Weights of a small transformer language model.
Size: 9 layers, width 576, 6 heads of 96, MLP 1920 SwiGLU, vocabulary 8192, 51.3M parameters.
Each number is 500 + 40 x the weight over its row's rms, rounded and kept within 0 to 999. Layers, rows and columns count from 0. Numbers have three digits each. The size before them is the row's rms in percent of the matrix's.

# q: layer 2 attention query, 576x576, rms 0.0459, rows 568-575, columns 192-287
# k: layer 2 attention key, 576x576, rms 0.0444, rows 568-575, columns 192-287
# v: layer 2 attention value, 576x576, rms 0.0396, rows 480-540, columns 192-287
# o: layer 2 attention output (transposed), 576x576, rms 0.0385, rows 480-540, columns 192-287
q568 104:462476543581491558505522495400509506471514500539475463556517456520501510556525480521537529474474511520564490583453515505493499502487518529474555487476513540504506542502494458468461440513564549459479500466486480518494505479509484543534463446435555532520508525560451508463494509507486496459
k568 104:591518470483487488430451485504489546464532483495464580449522520491523464493518495543455482562495507533461511450496488514496498533475555449491505458569511493579482521479510515495526551468521562465479513390499466531583488525555488495550499405416529516492522478538493529446501564544484557485
q569 107:431520511477515464546517475448517550466460533500497473570503558492518515488581482474517516518517476592559545435546464452455568535467465465490512512589496505459534487508474505451472518468495485523495521497511486548464503550508525447483444521471441561526491482576478567517570521432562455498
k569 107:495468500509531518526462447515506518492546477537469500541483540487473453445445483494493516483520534520446421480467489557555482476556535540482550455460428509507534523411483504512510517468512430485489525490538620493511460510542534510485471538532544397513507491562519452462508529459512519557
q570 102:489551516531525439401468458491492463466532487511567514505520479532552568519444531501551525429503528551473474500527547475416482452456479541479566451416554498569534494458517489516492470533489566506480558565485458441472551469563521506491450457542507517610428540525470525532526497512482514527
k570 097:525492495481475504455434495487532462474557442523490490525455494459467494552496497550532478525552515410470488540459492517560492495560520441527453496533466488471482469487536507482561562489517468524542478461484509479535530535481482488554492483429489496473561452530538516513470540471576504542
q571 115:564471560432428467539614452499447393490474454476466551495468538438474471479520485444430459564492461476524476492548498519535498525572538483486493525465477509462508500469569453449466551483504532543520512440495519534499463502432532484488467451522542519535515423495485538525474486536508521495
k571 100:484465553534528438538507450507452514486478519446446504490511477482497529430507423475406521510399569492478503544554492534482515490439512505534481491465438474446465542500503554509448459486481464513429564476542477514405534483489487517463504470489493478516545457410531481536525471526499474513
q572 106:546501520496482471551534447489525541455512564568476477479455505530499422548437508478599442508539443499569472521562516532552497506524525464547497515431479432486479427490495602564569458531517449536525453510503458519452500522481493504529529505487434538549428501574507467580453576448454536541
k572 105:582521460525526525509511504509501479524476495506507514476527430592503574535460437493452561497461453549487459492519486497491573405476536444473505490509576525537519528547468476534498444517538417530494531514509414469541537513455515415512480421481485408533505503497505563483398493518513490503
q573 110:483516560452428497447583440500496451500510558502464475486536534474534460471562437504477502552505513518496483464464390427412473514567583445474513506450502496437447479595492443521504476487542510526483569498560516500469496470435510477493446456451510501509485477530513488548509497457432471513
k573 105:527462463517533462511532424383486550495519477511489464485446563449530459475501531452486456546440471475485438504478546509571473493510508476453512512510485548409485442535467530452438506480537484497492545522567506543471489532512586544468540499535442547483428420451514471487438480496546508596
q574 108:549475451549522486468495566467539588493537448492451525517456485513459565523541433517558455461488506456430488479551559526546510517570453538509606534489493512465519457555506512451486431537444475479538572465457503487470543513522417509453511551445500472484445527489498465471542463535613531509
k574 099:487490514489488524524560509518459571460502593573483481470554520519501530557570508589517519448515514513572474532445472481477428514484513478412519544471480501580503473463519435479493477527494560542512452503521518415468480469449459510514567475491474533492525496538447438460496506564451472398
q575 105:527502536500522475512497498448437557511529493505512509524474540548436527441446445546457555514461518531483474543537504470557566569518511437546509464483509513476515485588522474513499469446489507446473494542439427542475613544557456581528421499518556491552478516506502445463487459464536433530
k575 101:496518496524468430493429498451479517446514534472519472533470518475541538465591537448464426455476458503509436449584463504511490555469491555498448518482522491551544550426454481574536495513465472497575469477503485477488452524470555482460514568471572520552522458441456545503460523506490536586
v480 099:501568543412494542537421486481495477500553531523489473570520499517494526520425452516520508479526486497551505472483539602489548523487474522531409443542547529473452489597507501416485498519466566499537541442480509512572481441527515566505511541499502488522479462524519496467496511539414477471
o480 100:515539525488517479507508465466453519433573524494508446480524540558482495529552496449546550542541428487448501525494435422488488530519436548485488535508480512456499493497557459465528453479452491525430526448589449417507545492506422492508467529528479501468472459520505497539438546545461500500
v481 099:452432556435564498466526533551475469522481488449474475475536506495485461530478472522465574470484545525511498487504509445460494451497455514427479589493505472458530499507439489539498547476548618442465512448532480529518448483492512537535481499566442490521480508496481487528443557468465537505
o481 100:528503608483476467496560537512531558507472484474489506516497495542444523458480569496483432517485444560550496444492472525446508429500497540500434490539440504519470455516510520443493502462537440474421585517524487492525429451514465574506546533545506496595574567496479508535536483510455529460
v482 105:490425525520551493494516506473502480525567499554433436463475459444574526412504524498511472533481513560489456455527455508509524502455458499472493500539510514485475538544468485549569515529507483484524509501546486476507503535493485540439530524519502483437543532503473454540557405489452483559
o482 104:479544419499526550522490457477515435532449460433506553508534509506409538559545534472484500411476569461538508475534521580531465487528537548493492504475453454554504428484515491495474498497501498557448450464547505563446586528517558493519516482547547481487559483439478447545458497513520517540
v483 101:521497588479521499512542519537419570482460482482455489491566497454478473458498468581503439474517546488414519432519574493509508558515483505565515533528447489543574521477454537453518461566534476435448435473427499514572499460452520511505564451501545546522487535533437507550428562469506473573
o483 102:418539513485495468499465484494516494496520404499464555536480528516554470479485461489530510482511465501513473523560499573542480544449510462456520502522462457468526432534462535502527448579478536526487546591500519543541573474438545463505524469490542460509445475546472538558552512475391471497
v484 105:509555552542523537505542518494502492494537553502525532439541558534497466492441493505547522510516492507517472465508579439552432511520403560456487583445514516525489484496508593499462501607554539511485451572525463508539464414476477483583528501526428439470481557533428482531504446435560423456
o484 100:503495488567460460462572474525504507491479474556521480566498552467488564545480537458458484499505487484508533506544476512494487512469472461505479522593529488394485491613542498542495490495479447442474516511487463491548409467524477498516508496463530507458490540524445465480486512477474510477
v485 110:491498474567506534503454482447558455519583549501513448480505512480462466513583387590537580506511465559517588498436526473529470589504456505527452444432480504486533450407478527539517508492540518507504506475534507466561531473511526522554511560481497501471492501512466469471518448515464557470
o485 110:525492458539509490522526452549492470476544451547473461524459527488578501507505592390473516465452454494511593480475541517486504535572529445524464473516511536530454506546482537430508538477444541442544494488481473457511465437479430518494540502512567570489478588519484494529543535584504541536
v486 094:498593441525468534510515474477549450476478555529502533524480600568496452508513512549429544516468506461498429537499519484473561577508520528523509483441451435438553508483524490580489491567487560481520533432515521522504531518501581546497435526448502513519516462536474500553492502539536466493
o486 092:530540493560569501512515498466449525488500553486529515521517507513466506497471474493466443525493454488471414499484495459433468533477528450554441454421544537478527577471483509506512461509550510495548569496464456502475519449516545463513497445492443413502486475481487440460438468486529506578
v487 110:455565531486483553474494416509428535579517486457605504529516475534523477462429576498473493495516468470498479564474531527444503484491493496500520442602538527537473491543502502493508497529512441454496485545545544423530556485503456472513445444566507422458419485495485533479494442451513459451
o487 108:461448457521499556490506509485443527515561404502507513542552578514433516490561559574473426465528582495451552472527514451529456560483472512555551445507484505518514422496544465482491502526508557549552533447551469545578530487487476429525475530512455479486566510532483528562475551539493520469
v488 102:504501471443510430447484531561467503485508448474532443476534507524565488489526527512544451502489500501471506505563528562482495458582453526470542568453523500523468506491497507543472510493524502440463509484450559465621483455575525504437465454425496450541480531511511539473487506501501504481
o488 103:640479479519445535537447464539468437468470552477510516498519514515513449498488487487506515526518509489542543465491515518514500435505450457522486432455398486494523563472425556411445455522503474436472528534522549599525534497435476535536430398504483548578464493379452508517434533480528451557
v489 095:501559506530494481492533424496541510438597451478460475475515469504463499471519524521473507530529475466538498546512465471519504509533499519525472462483405452529553536495540533587461440515487546511571592538553552509467449506463573502541502514524387434507514505488513481470536489518484448469
o489 097:550460526490501486564519529493592583479450506442517469473540548470549519477520501518437523478557473607449526540560486471456499416553492432523474508481484529558471600495522494535547462525531518494512523450440497491473370513516561496459537470489536467508485445430466501514497538446534442514
v490 103:437474474551460592452551484537495505498499430545504477591505499399458503499489544591469451497478419504447498525422437516465524427553546469499526421538507510522482504488549505527452466504475516493500523466489427462420537456492502536535493569451448483466497429406515437499468482468455485468
o490 104:461500454503465461522588507459487542519523447458483528552481562535445510516463523460514507503526541535512468457503518483513554524511506432433530520449507424606487454468426489540515525490418468504525479439485536434541540506524474518562519470509485537498474522538430511542467490518472507572
v491 106:522457446543434453486441467494569512471475499470492488490444538560542515531475470444493603521477547484430458575495479515575442521487546516527481426479570608502532496445485511488538514469528502409496508490460467498566525532558422563506420523513570528406552459477563471536515519444438506549
o491 103:511477486550509476486505521474520448549508494487547539499536468437515502504503520467505587503464529495458529443462458450591464506526527434482471596530529509506463496530581527504424512442427528472513498528459534540474494509453466533449539516555456446493459557553538534422506467421483507504
v492 105:470442534542489509500485506492473455578512563557533557456479507432538470512401560487444520600448531490503525536525561489537525518496549507467467508508457504490424528510519554544459565516485537456520556514485459506428452494486466460503477586522415588539580522503533487491544464506433475496
o492 103:397502542498477462459476486511530603526506534531444569523540454501532513522537553558488595499530462455479481496530482471546526510402471479498452545422449517563481454543483548536494538495497560524419411527525474450463532506498545545495442454515529519480514551506585530511414447471512472546
v493 103:480540471504524536490548530487530483507502510517464514492513503514455554486530502568538467515425543506415561502498518479495429491502457558518487531444421566475481436537513483456423481457491552429492545466533503471529570466501472497479497434523490422572492462535455485528476483516524456522
o493 102:527477493498492536502512463489487428486550527498448454451525444420514483490475467509458631475525507495524530480500526506486491413494481445529507549533542482462556594474476511483488478510524501510371455536442476411484511501465419519539481531435550541472489536555417496537507578584459499490
v494 102:470419477525420527473527537488448456493511497509567513483514490423551508518511480507580537534477500514511490578527523505548547490537467526540577527489484563529542504435438449589583533565531462523543563496591555482504503463555470472501486531513544473387507523580515499532489469507475531432
o494 101:499532468509422486501442518522587470525418456466427503498470445547531506573515555489580456451461540479532478463551457506528495477493542525512449541412478470538498471586498435476491447524538525522443398491519539430473442544490447442504566474555528510495539490558501562504428516474524523534
v495 094:412475432467544517522502564559518487459477476448521479520530514491550463566538474553506510433558472470490504537492419550489496547501462484503476548521574463485498540518432529488468433404473501562479490472538493517510539499488570511533560551515519477472480486478462481520571526524454501480
o495 091:614585515472479479533524533533514485452472506445450475507492483480542579452546446502448449516478536474554457497478535461505558480561493497494491483446496516541450513440463473546554405470519472498528519522561505466469445492450451478490474491424481462546506487408478537578456467448497518455
v496 098:512549518512488512509473482530459504503513484589515549486552463410476539475522462482556526493428489502436537499460508519548501552560484457496558480528420510468505480455491537530475511519497469473507480533557483572448616576488505456416507469556442427509509531494502484505449450448502542449
o496 098:461472532493431546546562477455486551523512472475536494503510501516473530510530551411420630481513465539573466440494518467542515530452507548471504494447487523410447521467428511511470469485522469481498506510519519483506422530482503496510481498495526481494465433513544567470523532488515510542
v497 100:492520431429498513476541442409477468499582479464516448524512520491516512497497510491480575491530573405490408528435515523550527532493467476548488489457573480509481468509505497517521521541553533494518485561505524437549459459511539535513509476529490533483534557491472536512469453457499380532
o497 103:616482494552501439491495523458498538403540461548489505545545521432512489402520518556478510459518479500486478516486455517548482476528480506560472444517512512468472596494493468451513468506494508531554531450509430463483503436509503520472528462500392491440532538530475555486494495525487508488
v498 102:558506551495469477577522461420534479522508564491508519469449499532442508413548515526465446421549537469505483434542547479574457491436475498463509559443419455491534451494448523544541467529561523499534496497537520502465444473461548487536530466501450536561518464523545510489507434458506555520
o498 099:462510540482515450443508482540508509517435544485522516526488514467562517497462544470481505431475441501523532507520490550488542476529500501528544514582538500435465436470506580454490526472538484456524440575504526471533488453529518517473528465418532499512469548580532465481528489521562505499
v499 110:441498479528507523555492471491499508468517561536445515501555521483467412526578497558504487502463497408458520438551472515505501436540538407413534474545573489486483491502539486492463523417436477581428464509496468452456437437517556534468499556443489519539525505557504560461461516539528462464
o499 111:534528562451539477488445405491503434519507479585506505460511460505509478509455507513519452533424512512517521488471516458506506513478459438462483484515467496544478527495440511500478503503494439514536431503433551530552551467480538528495443476449470543539472507432529457512422457491580517461
v500 098:568479473508504465561505488439484478483547467468433449496502460523458521486544461509521531562540528534473510482541517543539472568439536551539497521479566458497554470419515474540492561520509535547560531525520482499520481560520461448435508474510496467490479547438439513503489476496499512498
o500 098:522465497506549526548461504526506451431466470470531519542509509501573471461525448527511454464486479506452537479525524550469466476517498533507553502580527538564489466518496529506539511449461492535487487546510556441572512455583482517510535494557508529506487534490509512431448493356472497525
v501 103:547508446425581451553440489473497479502571485457562556483491487559510550475504479452487520490584497455512450447522406535455587516494460505488415548498474502473525501497467494474492458490465465472546530512416467535483429471517471477501500411525507454517499519567538530523459542462494524547
o501 100:543472480487552518513514537463434495477518501519519556455479411512484540511445417509450494536489595496499511437475479600519415467525555439509519448526538509470444528406556453476488523553486563547590513504507458564464458563495474499512519562509475418473549562494479493491494451552534536434
v502 101:537556499486489517509419512490495537516582438480564490529509483529449516523500498500484479502529558499459588464463411477499446465440452531484506512470502502558537460476499518481513410523503481422489555488459508487526489516474537514428489428531468465530513574525538460520484542466486575501
o502 100:500481494525424489494554541466497488494490527496516507499442513481548523505421496547480495428473499579402462481516475501533513555474514565474522525583481495520500520502533483433527515530524515516568538611459555479444583498518508487479564448475479528491462530523563517535477532443526486419
v503 096:483488431445425428539438473562440418537525492519424559496531509494458467453462535504520493497555528500554565528438479495545494509476543428515460536452498526472494473511490541540493521398527500472428508511455571512524513588461524514452529488498466457494500480491518494517513536519435473496
o503 097:545493528478499504548471522512524522465517496473468558452471493399518472479493519473469514497555490530570543541489506497530482459530497517458484542442463518462453511505539518522534465537522538457497484515495540439459504509528512481510529468387472471489522583535518524475431527404499461503
v504 103:481509539536452567482487476526540606546445550477444485452500529472485527438446485481473544493500445491512480529490543580505482451468431477570538497542530504577517527570428477474480542433548504523453515536448546515474449561484538487469541543501550518434469483541525531521558536543534514459
o504 102:520442489531446510465478549515505405503484475528519554481493486458541474504497488408474516506452431501525568470475539402490515562509485493463422492471505558407519516530502431513491432500561448538547467478514552473501525510514506455530539532508530508505469445495491484470468539429497451480
v505 108:480481421488484511574467484484430479487456547471560473493463505445538479509524476509528535504461480472458495587447460528503458481487518486526508474513446547495506429524482526522453554499511577514484486537453490474490496411477470409543503509452499512562454532463479490487436468463534572492
o505 109:478537544524538477478541468477489480494462511501478451538443512533452507518473461513485528466523561451495499497443514513476486527520495516526524531475510504491538470553524442466477536509479484419491501525508467527490426464554519505492443511534610543520509504560446501478482493515455558484
v506 099:472591457509510535541470486566420508497473565516524503494538451457485490437486516549484476507452503480440531446440534443576505543472455439526524472571494444494542519467469544534528534540412500487497489421502434468450538515455502481494522558448496554531514498495482475502537526527511443469
o506 092:478517518480566487501436528530529443501532469468524478525515487536513522527454457457438462494457527487510478484509455467534531544417499512561437465465468526571506440480485464497500507492451572534531474584528512472453497554536496459508456469479603460555491458516542463513424486493532560460
v507 104:519542476510503525543494459513433535502490520511388515518558510458472502514530514474549498521462528492548451488474499511578489511464438450457507492487491513549499492478477487502502473550550483466470426427434533516565472450503488449491540585518425455467550490455438532536543575526453551535
o507 108:470512549494506424534519512490493511474494480552450451428539473493556498507531510470467487526559527460449485493481430518463456500570459448537429508461536581538582537527537614487549550519493435483470474505495603565505485550504516423483483475484557401471471579490479552488523507454518578541
v508 101:495439515502527436497480482465496507448535424516433593536505483492494477440494460505442499415509493415522449449456499513557533527448455481480489471455584453526525493535460544485588457482535514516414463510522530523499449521517564446503493485462501502467567555568559567492501524495473491530
o508 096:555533569509485467552406562495534446494502415539531517460518451528584452484512522433547527564435543451528527552461541525417423411571475538560479420574539468450471518514513472531524544459496496503506557564520551471511471475479519492457491501506474467540487625479516469497465466512441499449
v509 097:500511539516565517491489516541534563417524519558479492545485551493524542544544461481480495501507535522509466504466411472524484537508497513544557489511507460547518503448531513486463487466543493543523514507486482457471490557486530539521486483446522456501497590450460504537535526524545465534
o509 097:521501514479547558475506476563520543514497576480614545513492535521568520516451481513532466517502546511554426428516493514518543518504537513546519421453472551507523477461519488490450515506526508545540528568481500487421543524494499501495451488522437478457514361551504480503503506505527466406
v510 096:523499553483535492511497524431517509562469530549473504437541493545484495443477503503482495571543552518512509511518524514478483382530493563491473453521469546551459443527572434477434511448447483514536485539449472500539515468521440527542492530496501519523510509417485472552472506406477485556
o510 088:455488489455476475446532428524425459558489562493471517536470566513420498482503533541548477453474480537489547517541434566541500621473515510441627493533482457447531460528579540499487548546518465485427490422513504578547559507489511558509481553514447519436500461479516505499504512472485477574
v511 102:460463432511591460483490555519411460509537498474498509536547538443491470516526517595491529413502505409490545517531416517477437438506465418535475517483518485548454527463473527524458494469479480411434617541567518581535402477475556496474437505550512496492504567573477443440581475508509521565
o511 101:487520465473445510517552403498452582504486379455507472521534493444539482448530519465476582474517475465487511473510528533415594492483453519492508486545511443482505503546499501461506486490489509494542455503443506456487566461463481591536494477532507531556541529488472527481456490495490510422
v512 099:478531489485484535460537517554517537578549552490599459523543460543538421444522553531569521480507425496612561433500499451464511487608445500567477503580559544478534563497481525484513456417564424558514489509523539562512505517514533482492545479538529524481513542511431480402500557501460477516
o512 100:482512482481484547487477431553467521538512432482572502495455637539527540575491518469546379476528561515484499521517528507499461520458486517463550466548512505471452497507532530506488540504443543486581519521467495636521476529492471530509430507506439558507514511496514549548534526476535520443
v513 099:469440529463538487434485482528502494441470430459470554535504466489477539610523459480533507460509486478457468486517511487495461424521491485521441467483447522512497471499525556471491487425520480475558558501438513547481495517502414494532464441582576506531569560509462552529456479497490453536
o513 100:543476526431528490466514503501488527455501485496456527475494497514591521513494512635476579588497542529482447516429501556483507485492523510450588551524587545559551478482538510485538509503522513527438541463450495526488610535457492481533550542566514484573516500473483537541592505562410418421
v514 097:479485438571531513574469525513505471451527579423505497479512484499561403534522520540478558554485478518555447497542500476489562586525533513500513495470551435497517531497460468479562465511482555570560512456454488478550469482501489484510487447512462491471536466527553495533488517490445405470
o514 096:576557531534551423498469517522531396470453562467479506480533508490470515499499446552420465464467536471490444497505510504507474459553534418481452503508490547542432566470460494543521501466495461479586583534558461515485490516459508475507529466478593519580505486466473482481488470526478549498
v515 096:444516413531434532553569471559478526413535556443428488482501523526485463535537504541457557555523456460502476495489465549507489508441566553514521450470583452466550438503500569495475468468465554536504455516446491480525449456528503533506446517409501538492550482466548543463488512498426488485
o515 096:529571461489493458484542566495474488494445539507509522524554502541482531528471492468467460393506558512492488457458440460472521551493468499522498464517432519554423507461454471584517583470511481477561559516533548398471519504534509569502458438436486448560480472481488515553428454417451539450
v516 097:446497529524503522498522483531431572492394458479510462473503482447481470495559572558467512453457437544479407456477451467534463405500459493455523468588518448531564532534494472458450495522523463521508503517428451495486407436486515519528533481514503596516517473509503448451524527492466456501
o516 097:455507488543455448455447513544567527589536508492519483508531511499491486500518481523539538443563522487428539548538488488518510498471473483463500500491475533525519508515515560488516506528466466562567500537514521475512534519496554498491501494507517426474509421454493490504484520524453523440
v517 098:404446470490423492555508510549451472527585444489479470521477522505537489507466498487435516527469543550522532538410548458503496509522518504493514591483491483532524477509463543441475513465564525494476488553520516512547518470496480535489470542492473463485539556469471466511580487461499450467
o517 099:479488519461483458459516443440519532539511506541562578496508532493477503503578557440515434464557504463481497513505406501581484472421529481459462513494426514488520518533511532539547511477480543515474408463440535477474514500571464510549501474507474515517490494497502561488406496429480403464
v518 102:425510449504554513484509542469463519455560493496473470460490553497544486518502511486508492562455512493477520585503461539415546472511491433441487478494519477530516475495554574494482570470486550538522544505446418496492532498503517497484514499530445449512523548538439433441510517551435473505
o518 104:507486483487517501522516486423441473521512460514496485494552491483490480576510480517480556513503511545526538422484485496495534445450466512497484550408420480490511557454505478488540450461551427524462504530449589490519528520488437494564461498518528538515505488404494454492445561543524472486
v519 098:481491485441526494480477459531488464559479450448458479486461484512480498491417532478483516493511470461473566539453530473502509549526541453481482521553459524564483454499438463477477481469526551439451458510414480532418536540561598538469470534463418497493504495502542485492458470533471494518
o519 099:477480545549521503465587497453437496514502458505538515553513492501457523443528449466498543462448480464441453542509499489569544542438493518576523474444446484524475551505479482496502499525479539475536514505567408562521471483455554551523522509542528446562557538486491472495503477509504530531
v520 109:455534546453421474501555502514493528496434458476413468557479456520529509504511498446480505474520443465545493553437542482459554451524474524513500487482547474517512452498511441491490466420526426548470489560426539509568440414491604503520495479475559516469601502515509507472459460503567450448
o520 109:484489522452480431524545500526475425505508451501432465486559541574454507519433537570479438506507466542463477441491444478560529497435532435439517461492482563460529484480525478519544474472588499568470581464501540532470580503540481510484448540524496550567465429546512567534499480513485487488
v521 090:503513468511446500456466523471535536477526441507550533462470474490516616518500573445508463533467449412440556489468569462463534471498477581453557508563487544458404488466536429426487555472587512549484497498456516461488538473500476539468473547477542475517479508591463473451509505416534587490
o521 085:484440482530399490512573468462468513508509561522469486499465494504396531498471479461502529514579470476493479514544534495481488508427493505486508571489466491468542538537455547492496442527441453538551492446464464495550459476483552513465512485482412542422522519544513497476526559543484504510
v522 102:553544533546477508525536457454518517590462525509515517508470518492422531458477527566505466512462584486473576523461425513522483490490562535527457508441525509477462491500523437472505390490499481484498483492523498522507549512522500493530486502501475569474521468444434469522478515564503497511
o522 099:468398474497551484489530531456502513522547469444502484550469512435504464509515523544519441486489478510455558545544499528502527501569508492484551500571551503506574467552469543507522524558512524485470450517461480535500515574497474488521496519468459549464441508527506530487559480478465550531
v523 106:507436490467454530492462506564568470499568508426430478539489515460531460551497553407476522515447454530533456501520481466497518513426462502538487525557548589515474514546487520459538545498539488494477486482447469536534503548482539501437498461609561490478520510480519560525515525525440534475
o523 107:500539456508507509556565520531490503549489524465433465500572467484446541504498521494426553524563586489485486491470508490537397551555476487484534565415503476525452511456537514522473526498523496538476563424458514496493469470528506499487477553520466427518544487514558466470508438487590504506
v524 100:501457452512493551470501531588418526530521478516495490508484514442559427521568527531571493548489454472410455526534526479563455556462546454485544443514489578494510492448493535528530550524452540492526485499434542526536534506491535500520436505550505382504491517445456427535532435480409544562
o524 102:508595476527507480491528454538491517507455465481474408542440558495526565536544563490452517460498591472447488514484440480510551545525517414466482458516487488581464573551492492574517485526522525463491524560547500526493452508473473481481497484464507532486503516470524517591503489479469519441
v525 100:518543467446454481463536509498504556544447403489503456530494533499429553506555469501508465478459532550560565510427491496504527518468467541519517514486499501454570512560501446469443498567487449469482492514436570515468478602552534478501539427466556465545491475465483529525557491467586512485
o525 103:449482521527446477476545497483484452492484529499497520504480489460477443440480457522484513459498467561472519516473557548499549557467454520502529468499515477521548536477507514535520456560450546520464443502497505477480485536498555477575537577435458495510543437555471491503485589396553468496
v526 096:503542531438464463454571486394535559504531482500484431507417464544481545495412473468559464538515561425489520557470492438435494472551544528495448580503456481489479499510532519491497556465547491478450480569424588477477524557461534513481429529519493545515502508470492494507446469469585490440
o526 097:456464515466508494510568507478472571479485535566440475557512508441429455500501530514511460504556496431517514525491548520560542554437530479454513534425536537507533529483498509495482510488588551547432488485470453526475506465482492528456516498497522561545559522567496479502520451476581544436
v527 104:541536510522501550533507506440505511578448507540509492477414425508462450510484550561510448502490554500461440545514534523472435443441488470625444433514482461554465544548489480483510455511476511453511530501522495472486569491533455549514455488483492522496465451507514452454527550541459470597
o527 103:507488458481556563435437551474488444499507483376470518500423467475552509559517478504595474480512558536468431503500465480489557518492491561481547481544475503520518473492585477543544567448549471439552505445471534524512582488517497527544555453493442489470450536429508436537540525481450514504
v528 100:471481527410543529640476569462548471506468503556503489456518535472473523502496535479468482558558480513530505447482481514534588510481530470454513529472494455462491537521478421526504505534473511567513556546515450523540398518474487498451518551468571550466553528510506505497449446537491524457
o528 100:474502442520496504471530428521536505482475498476554498497468520543587485538491545449494462480420448485529473511522514484441494422543473451568514450506448481536456480488463468426493527520495533499517492479623539489494556552500529507450573517500481437461506478484491565514503488529553526534
v529 100:506472483486490479470459510530453476487461545550603483528487443430555526465514557445530562576428533446588564527483466547501448461442517455543504525613474516481539490510468506518488481511478542474553575453551517453591523475497441474571512507538473452472521419521539475503543550458465556468
o529 104:496501471462451419548524596475490483580517461474445526480551538589474482583439504604521497480502473538536468425591538503484522575452533542538475521482522479524446475555445535479465537526498520477505582529476565441552495553508482501532486473487504547497482539490465537511487544489514483507
v530 103:591464454529526493483514538453564516510452515503458473471420518546510551484535488471585532461457446494506405543520418494554415482496509578467475453460526516433511435482447460533531495491582503508483500539485510443495472478506493526474449525469472548371491530487522479503522510470522535504
o530 097:466498456523524504525504446459457442491474553455581527531528472429478422492500504556457465488472412485462486466493492452571554501540489435495503531546592489497540467554504498586477539494512490512510401448493494588485485547494494544543552535566450529428483559508514477410502491451522488551
v531 104:508514490545411502482456448531505459441472533433509479533555523504487565487498521470460518498487496487571518503533524516588486459546485495493555515513500522505559522494526485469380477522508487473483537561459490486463462400517532483462460507568472474535552459481476492492420485504493420506
o531 103:488529617465480499543509577558506527491498565544516500455515503506426443467474503467449536525540484453433455536498432496509435493487491403472501517489519435444471494440534566489485552520497482471493497432472510571478515517497531499483443491447529446510477500532426541445470509498457489483
v532 102:451501560477440493466440520519530523537519557520436421491462547483511521508568558467521397581511464563506480497505533504514479508467529550486481525560469458519516432511467545490461549503583542420507541514440462497432526495504495493431469493436493541485455502544549508545513477512467513538
o532 103:495436504492506556525511555515497458505518507501540536497506427473555558556516533518500608443513517519515486488560545574516542407530489466486445569489477551485472512481478480502472508515578498513506436506522521437437499507460508529531474482530540465498509526521492505550520499515525476479
v533 103:466544477609470517455558484530545492445549495528552508522520435452471512540585543524510509450516499465504514562472397513498481518529522485546566508481471493454503530485511500468533477574527491572474591490502592490512535488535495516466432461528485587497517387536530523468550526466539494474
o533 102:525503498480468454531470520499539521505533506451498521486476518445564565471529485550471541527565443470582485508507532527424538521511473546566488492473455463577492558517428563522442488502538448430540596507478449459451568498432544559488440448447520487553468495518482465504454499470524457518
v534 094:504521529581579518444543490438458551480543447565607459493500452452471539469508470484572507528510506446492458521425378494498503474493503487415530494467588493526467471402518440533495513518585514465520513513469489507467546524434574430520465550526522442465546448450521472552447562552536485545
o534 096:446504467544557541491513509555512543479522535467542515500454501448528515434472457457487523426548517463517488503504495488467459495519525450533494415460545482494516483553490473470490583549515500565492505517542486524409478520474537549487474504493541459506478529537501552495522469516560621431
v535 094:488523551584405544481575503479547485540540501468544484497474546468532529502553488507513433553465499576499503513488606523527562518432471599544565495511541501514490487538494457506537525545447495581483497534513545473501445457489540468547540555544459488463460523485486508501444472531522443440
o535 097:575548485534443509581502539514459549512518478499441538473447553586449521513564528477511481473484507504472517496533511525505538503496526470493527452409484522511530526460482384503503497559534504512503528505489514457490599535507533493530509441518528469444491468579546545499533536563499506556
v536 094:467476514492525468476476499498486540444539453536537492533557491485503546569543504500495471513521549485465517483474521564464562422494480562461495487459467571543449464509510483459450455552516521530500587486578423477471501476474496542512517481492462546488520544537502534514529516467482531460
o536 091:478508519504446504525519484487458419456528571479460495548518477498496556539496514476512551510514491544536450507546558523492570411472489501518551569438445525492455511436416495454527552499567489487482484446525602496463513490536475578546488504486480537463549424459480485487504523521491448453
v537 099:493473507454491446521446509435487471523506537432459475565559495516475476525555478535468538394421494427482494428489447524491507496447411548522517498416546464467447619589465526512534507555428523479533559519544486511500482481547614467410478479414543519562536514461485515493475503448522462501
o537 099:506529513460520549500418389553484537465512567521596507515578534449525444516561483443554425487532568515467484552449454449460498492501478565551459491478498485495544461467528524489570536522471515466478515578485531498488503402484519520540464514473407514532421454516608502487480506463541477498
v538 101:548500473546532449507445507499507475543490512434451490499516476537488446493542539547526501489523435482473432449546534449495469590482515496500487421456481484404509511550495478479543590516477462452489470572471473502380525490521488461545506563538493524479539490441429473458481532542500483492
o538 102:525489474512524528443462529529444499463532484481466525468538525456530508489494532504489574516447513517533442556496523528520463439497494506496551522496466509579472551492468478490505480482481484511553527397516554450469517453516532588484504459474515465535490597519581365519457482560486502525
v539 101:500527559463486546501526449534545441558516519499517504541420520514561439508593578451511448434518516485509515454516537492430548431524539590505443489492533552488480552420456451538510496457535499538537497471465514476465460528455538545429425487556523529499467596471477477464525503511502453513
o539 103:536509537488521512502440450566483559452542561478442520521548544527512576498534532455563487490563514547510531469547528514486536414520457491462528460477529500547466507436524551485461438539519517500464513408516511545494531437507509528445487523581412550521509507510501434504529508524526403531
v540 100:482491542461521500524582534544502498508491543522449417545501552495486553494459535448505518516501569564593481539497499533509508436550556442530476460532480477453561563519547532492521450526456514553498459429528412550535561457530532512557548439537490486500564505570456539404582557577503422514
o540 102:593494468423508491510497550493518497524548466518497514423566563413505500470500504556500453499557457580505506522516575537437470443499439449448488455627514477429510497494493516497554474558499468499545537487498432517469506452508491495547516531492466541473510418494495533410525531501525542465